{
  "num_hidden_layers": 12,
  "hidden_size": 1024,
  "num_attention_heads": 12,
  "num_key_value_heads": 12,
  "head_dim": 64,
  "intermediate_size": 6144,
  "vocab_size": 8192,
  "hidden_act": "tanh_gelu",
  "norm": "layernorm",
  "norm_place": "pre",
  "norm_eps": 1e-05,
  "positions": "learned",
  "qk_norm": false,
  "attn_scale": 0.125,
  "bias": "all",
  "tie_word_embeddings": true,
  "parallel_block": false,
  "init": "orth",
  "init_std_qkv": 0.0226,
  "init_std_o": 0.00461,
  "init_std_up": 0.0226,
  "init_std_down": 0.00461,
  "optimizer": "soap_variant",
  "learning_rate": 0.00161,
  "lr_mult_up": 1.04,
  "beta1": 0.95,
  "beta2": 0.95,
  "lr_head": 0.00486,
  "warmup_steps": 200,
  "schedule": "wsd",
  "decay_fraction": 0.781,
  "decay_shape": "sqrt",
  "final_lr_fraction": 0.05,
  "batch_tokens": [131072, 262144, 393216],
  "max_seq_len": 2048,
  "doc_mask": true,
  "train_tokens": 760900000,
  "max_steps": 3203,
  "dataset": "wikipedia_en"
}
Each number is 500 + 50 x the weight over its row's rms, rounded and kept within 0 to 999. Layers, rows and columns count from 0. Numbers have three digits each. The size before them is the row's rms in percent of the matrix's.

# layer 6 attention query, 768x1024, rms 0.0505, rows 671-767, columns 576-639
105:583460458380525514524400440447511465489538492471420480504451561483486576483403553491515448474575561472572491509564540550500437531455519542494460504447457519513532456525542453539553526534521505
104:444473492476479477514532532474475449567515553566472496532444429567490485445502471447443554512510596522512574527492472466413422633542574489439566532415470489543422498469553513524501578459512490
108:565534492455455423531464465538463445499513526395472468405515582484497481502514506475524484521417516507452572461521476549498509458444481520572499506536438487497553560439443467527462622496565449
106:540536472555471536435470533512526507468453490449514527404521443448471407503496589535561374435503470589546414510515445422493478484438510444541435542410605395501426449543407529531463517556428487
099:529404495462447601529489520482546488499425430472428425402473491430426514607552369461509420538445514523523483464431458494644542498483556609454490581458514572478577453540422473500472437457528430
108:537433434466495604513483446503445441488495494555461508553514481446544528486540551569528432495529482504473543506461413454402486596513620386500482498532491469599447492493544527418438418575505504
100:562538483539488464489431495473476574420486553491424476503499544536487495476502497509522481391551446496548411499452520527537528510467556515559526561511475441472524586559489536531422491505569404
104:510510580503485623456540466555499533531550464520402397525469492435521418515476493520563453511506523564524603474426369515507626478552450510446446553513497528455575505499521504567611522448465514
104:472457589484497503508479487536535442531546456573524528451494476495528568439511457489408577482479488502443480473481560528536434374528493471543546533458478458456406478448529587425552527480503499
107:564470534449530548469578490574601497513497432537578607457474499459536532568535412507519492555505504437479536475552598550480444517524448484523561558501474380469516434450532442458524474539497454
106:516471505436471454504559429554491463543452553433548493394473445494565445423526418527558507402539480482569610568558498612537617477568525498603599526492557513533493495465569446449407516556597481
103:580503572469550491469477466509470511468468553488467370590440391599453482487460545590457508441511554504414466520479588465450404452514463528497593430506514439496526524487595484463475558472466558
103:469547483507509485514474511493451380462514506500620450559516366544481508540447445521519454476494451561505442459481558448530543451539494454523551511458510504519465462504414553538420574502444443
104:538576464468551479485481554488395527460573444447516567527498523485550649456515428524495578419456470498519477572491502544589576496506518527370499498500448471466409504399506490546493537495531454
108:503499502489564524518501466579525464540613478512546418573512446522582522444550495511468477553536563424552524498493508582552511526522439484574517482466540459545568464468496446405522467413538478
108:418495515408484476457384445494552471515527503511512555533466485501507622416552652413525466561518538537471489453489517482455487440474462493516446516409404525472614526448587467500502471529568517
107:477453486583437407542481505622463458518453562504611494490498499436467463466547585531449488457577460500545577490557505560505515501517432441527516501417541575547540519497447425498463489456517451
107:515485517511580476538484587470445466504515472531518578534484454490483370593388469437562491473536513561536599462491397520450468548514589484461428488502441546470512547446464580496481511420599438
105:420502464424568574546609533504596540631548415467483335468530612576513475503425540488524434429441511528511439461444508484410560476405455549426555524510539500528448566593552464525450475501462460
106:451503498506518504548493473535499487566562407553496462464451499452512473529534474526458566440503482570548506485454483603535443471514442461511445477501569498604507516557522438498556527499511484
102:532508497467461468446454506448427449536465529447408502493520527472482462565531573471395489599505521504512440554526418501556453542474501538549641585473516537475449418524577520507463458482463446
108:514535469551549482534484577497436499441468486466536456460553580503638524513517516439442512498426519473465489554476462540455454421509450503509529436638516526437572427477478520452534508507408479
107:523528490555363565505513490515543498491500505476604524508553508519540558479469415408467471526485521413503639606465442467490468497442505575436517509499599572360484431447553477442483507527439460
108:487449415483426504493513616590534508496536468553518519475510488453495581495474460504566509454503423494525477441550421479461581526594479514469506490565490483571543577509564525493527527485436509
104:490453485468500459487563514526529468489431513472535480645527512535420438439496497509480635489501530511547511397494527570440347502483495459440528491495575488587437535435482406419521444546504520
102:567502477469499485439438490500549429434467455453442479468552479519516449515472560525548543444434543518475436539528467471511532504519500515393538564448514529605462465490499470486539521417563474
104:579493486584559521531439570604457555539501521553535511441534488627551666528539552521503449528473518501592470522502548495536554512447535506635597505554409520516504599458523458450568485441488545
102:540539536484487588486516472458452506455482523418456503536551489467457468408499534498532490472490463509428491498521516523492405472468516505544521543559501420407372378487507479545503433571531544
105:388505420475448483550477499449378502490489351404464488498447601480585508521485486527496560562448580483555461522532545489544499532494481531500540407473503466488503433462533461530470559425477493
104:390524433502601514498408478454487484476476456464572551470459437432469524428422457535581500527477440547486557485367471567517526448616502603510458493492464593506421568489556437491512551380469451
105:513476490490574562549494554559484493484425455544505542508509469524473524454532588422466492591500521579419644455402557500492487535515422666502509487515447504393469478500561612485484524503561501
104:460509494468545523525460474481515514435400546450480482483533499420503531459493484462526580498488432468405476492431450502547470458433592557466542464493479519407455507402506439601592541516538507
104:554523523563462486418469435475424531523517403571484518495554445538527573625504531545526455499488465586510509471460559489446511428531477453485492526417480603433600594426504476401517583463407575
096:540393536434470512509459467560627510458439476428524451509472556422468501523473447455478553515491476513472437547383502523517478459472398567513482422445559566473541505456516512453574474536514527
095:473471488512464529484521514596606577584560511450465517476545528513452567479524447576506613494457543540528541467489450472495466620520491530537436470482514551524554561493552487550489468540559546
093:465537506503447487471558513495411475448383476570553480489425551553468532526480477461507638509469559455409576546488422578559525482511575576508524458539491481485586457514513389514537491496520517
093:518527548479479494412409539452443489466495484507575473443599529495544406571492432496497480530529483496469451427465479530509517495581555542514476435502497532495593504459522547523539591557509501
093:566468451489451534487575511483533511569465553468498533419486503431422468515516519550468559454462446514498526477568533485534530495553455487534457502518425555475512503514384468535561461452535476
099:465435419408464512449541491504479516423551530426482469394420497478528461548493496408614493496594415447493505454588507510487476530435556430370486496500582513524528393500542502499548545578480482
095:523512489476475536542483536550467534460496546579509462526479466478515436505529542478402484448531441485493491520436415470494528502533466495534501494475542506441559544537451540562640393558551562
093:473591542548442540522501537541485513528473504438486480573443598551495512547558532487461511469580482555499597508486458538478512505588470417499473504383458441497525434469504456449539393463457503
095:525507446504502492596518449568415480505443471527552590463509532549563506517484540584521470573528460497548431522549508494486491439512499593516485570533510445516537465493431458354530430477512483
099:479492532451570482520410576556467510499498481596516541544494485589483593500522465471473491513500484447467469520550535469556556630592540515472549469486460533473506509574455621491492519552533463
098:419528483479514481520479483497556542549554489588476474427506519497490472482542546502443547563501514482472513609499556507556456553555514507532549548494537556567470616633543531557506517485448533
095:503494539550521436504542510537569541513440467516529391559539489537480478479434494480476480356541488551423575510486550478519576532541465425545537573421452480495497504565411515568639552561441407
100:492490493425472514509467454491586474397515607532562480585528418527492539563422517543510495403462434526483410471409476456579501548458444474534514399435498464587573543427525456607586470476461548
100:571480459513409568432469557526482428495505538489569590498530481459449452539384508529416563523403503554561510498514612458587524560515471574409497476515447524386458488444530472480546560432474593
095:571523486610463532540481515467494532549424489516494526551479559431569611419482442464508491539522399519523581424496457549497479446506491499474476482460440476497482495358427596547501521507517489
090:564511569510467515538491554478462596497506445519502487495458530556534481566519518541457515535570586467534513488515456547489489547434469514521497554609471452535529525460565513539471511503493469
093:485600529518509544513421542477589507496553502442488478663474537511436631620500540576498511503456518458481482492509499462477457515448522552540488506477463362519510463522500622435568476529509454
101:468491440456525491536518462549497514510463506448417532508438445494525475488553492588440471548457520488495504565569519520474490452465473508505407451536424535361550496501524567458414388543503417
094:493491613464518453423590476385460466532601528438539474490478502494519508461568397497497531535526482452580485456550459548515529545433560433464580430476520438455518491532427496558541536477491515
094:468514482466433485588489397496631468501485491526502507458493558476513623563464444450463521452512532500474474424421532545523487586521415469510537450506516453531535526412537539571505538479586529
094:380483514516473511486477493575492506457598436482558621523490483478481430437468483496591459458536471443409483565479362571440541475501490537432449492472537518538451529469432507492438616574451455
100:495544507479504519502539515656454445555505408378420576551481496488527439444446494525536596539518436463543557491541452493495478511550470412450629636556525537531521482472503507437459568421407498
105:576457530392504534447485563490564436465478517466538466495540505525415586516486526536489569441455538563506398533500527514565382563521410513470467528490416494486440503473510527441539453359484489
098:446426543502508511561498429544542396508425519418493455581509511356529452555448501532471501500494504565470487510500494465532500555495463522516483617546427499518479615440447419507596529494482448
096:543490529475552431491418560439477482519502538524538424491473563669494492483560479522599529529559563479528525461514486579488531623502466479543495468541456493505446497520494578479428521626503545
092:466528474458538508481479563550483486482432454441506488481465554442558600468444583528514437483460475480524527517524518440487463643488591477436440491525434416612525487518476523453480482544520517
092:526398513492523567513491413603496519492494540479491417495470534552572634460582548474485474621468530504408541470453420462521504634533461472586458429609460576469498564512532508504544484500482464
092:515545576469541493528492509466478547541552551499492442542551482473436493467595379483483494372433513556479512624502528513418545452462482485524488458547472542594603493543506457466508506585499556
092:379505483442504526454537517470491550464590526629420440561480527549458476456597518493510465528579570470455458517428422529462464523446444494429521531558460536491516513547536597592480523472556545
096:603458551591579518383468452437477546479556455540438481500515399396573403567630458497459483608493452560529519558606423489559501509512519561542620506497401489493416450529587415605478489465461491
097:485429536542593495573444528466472535428588581548519485492509575519498454441522443497458480519489453439365496523529517502467491524454542542510481406525569490527391463406498569560525595494466515
100:561449505517473509451580550478517453543542610554546480546433500495506567560414416453478445388466526489492505521445451563460476487552470494438542450457566416508531430463484511442500515566456560
092:514572483585484516584540514467502509491481479474578451533544493487511504432537485431525463434557528400466540473556480475398511570469497455489467478519560496538529496652496554543429530514431507
094:458555592459522381583559545506505527475369421390512473493495436522474490543480509420448418511373495593508496585518523490543525521451581544475419453523536505501461575505441511509411518479540503
094:423410528479518507555469457465450557431460513523487483544521605522518532484547498533503529412477423498471551479457450586516531428549504559529491519516553477609611456417466524527446451523538430
094:453552521503480602518565454521515486456613515496515480579615520477583475474570517477503487522491536502487565457570610510499546527400526590565529465522542380511463538486540541484465595556566505
097:420471631467537476514457385488479525428539476363506464477453560437585529461558440438498491551524447499526446513429429576543497549429491516521473492427460477402488494511462499533536461567529571
095:446484450516384510597488503545507594494539506544409538512504440531490444458539505447510475516489449419497477460395484535554552486479492421474505495391492554422405528616439441596541558516559453
099:465472506501532456477530471571504542499505464529470531466458510452549516557515573435566545494493509452544426465475460417535499415550519427524423533383653545538540403451413493532566545564544513
094:515407488523518485611411449480501516532595516491483523577512478467358562452539547519485526498501454576456554588514534488576560406523440513479478514492455485394512455487505608467461483531498506
093:502513481514478483561538547495506545548509534471470485562540482402541553413422547495437528496418450484502520545605538496526587552465494493516490479531406475533362535528524501558524518470496618
096:517546477484474553600485507522539536439396486487507489535425432500473530490509480553433413506416491517494559563469469479461496512568457575487526534425589510491399576540449445433485533490545503
095:426504432523427425494405526507487478547542544531439501551513421484546549490589481441531583509488468593498529518498409513431547425546484432519549576527547573508424439553508422607531522481505427
099:509493409473484417448539536472439551480451452509471441486589449498530529424467584501516530469457555457619425553585463455560471596475513523536605531468513472508569471499484474552428443457523515
096:472565481487523425547473567495435532447611509439498532592490439475586472514561475563557419501530383515538510529468392563474544478494486474466498507585422501474395467591479509443430467396552438
100:437601529438402454401549424469464533537457465508402462507551523518395503457484508556494438449507533537543534598427559434480450489479501541510515497486447566536474551520496508508477473446468503
092:524479497556517528561528544432408477575471495444467494411537500466528556483541508485495556571364556510482530435526472414454467521472455547487507502409541466487471491467538423486521513548481505
095:529439485511521533545535450555564560494509440549468557552556510392482572506362542464453510550537604482476441522448425499481411532490522459517527517493462497493496601482592475469417526459503458
099:471429477511486472457547406550464510462483432553452495456571496543568513448536569534479454508530508493526548509557476499529578544527499419432554558527503555509495487513509576461526529472454504
095:450468540446516587541507499451654491477570538497484537592522537462465431544579450540510461595554479456476431407587526457494502513412420436536444434511538456518434563540512465492488512481640537
100:449467483514458450578532465511530542395512581540373548464398438501497482529567504535551525443514563477546491501435508531390510459460487416529487567450534463540452472513469481508525496569477511
094:529502582502530488574431503525535599465547514493498474549502557488498490558538528510584562510489454465495487445510570519467495559572526497612560528478571571532492584557519592487471643539500579
094:437497552568485603410471529489525466456434562560489595477520556463484464395427468498535413590466602424438430497511527548485425491469464464481484520462495512528511468553576529479512568481424437
095:480504523508555571461484460551514495452509481461421493444481509441487462467522477486522517511530477588478459538445452561599516519515476429540409518518543489421426385418498473534529366457515534
094:544473535488565490458468444430530528429547551572423581452530448431460506435551536521477505474514474389427436494600506465484425585484584556438549452483545494507503499451506489504411511602562518
093:565528466549507572513434493534481521515425524424523446523521522430441443495560420467437531562613434570533458374533419462529510573567470470516543457469467515477537516549514502471471387471447575
094:417440481526469481521556490487463494512532442536570404525424532427469464415524453566519485513570464484463513473562497416527428638522577414552416483398520520457407574555505487470547511530535428
091:503428458474466452457552454460599461532530571462568476474470545516447495454505453480556551488513436425482519504503577455593518531429498607543505454360438467431512474444503537496477449570533492
095:475503484484533463385583514445586460464403491551484485537456442471439538600469439543443547514511512486509614458491525500448405520574532451495577530451503471589427447517510500495528511369526534
098:558483589530550543505534511530526599560541501483461434579490594488558551471511518586514511492592410517401485479517461502383507432571454365457515536480479519484503494441480524520520559469466555
097:497505443471552561484416594554591509447454614447586540535514509448603490539489433501404433564541513529489511478394529517471458558518525425381589530429516510437432492499512439575574511422503509
101:523588518481555484426525477497457576574515528534481570423574422478466530529506519505478493508433510463427556419471537551484565485517398508538561471521415470517511488455408551450589475441529504
096:490455570596472497420495487530468505514538368508483490473528519352466524506439487398503618588477524504512563510511440525499519504545420457513481475460483447576543551482505482453523553469430496
094:414491511553468489462509485370423626561460500541420541530484508433505472546501462513518509566553540491467418554597504583549366492486540339466520431587510525496501484438475460498444431444480551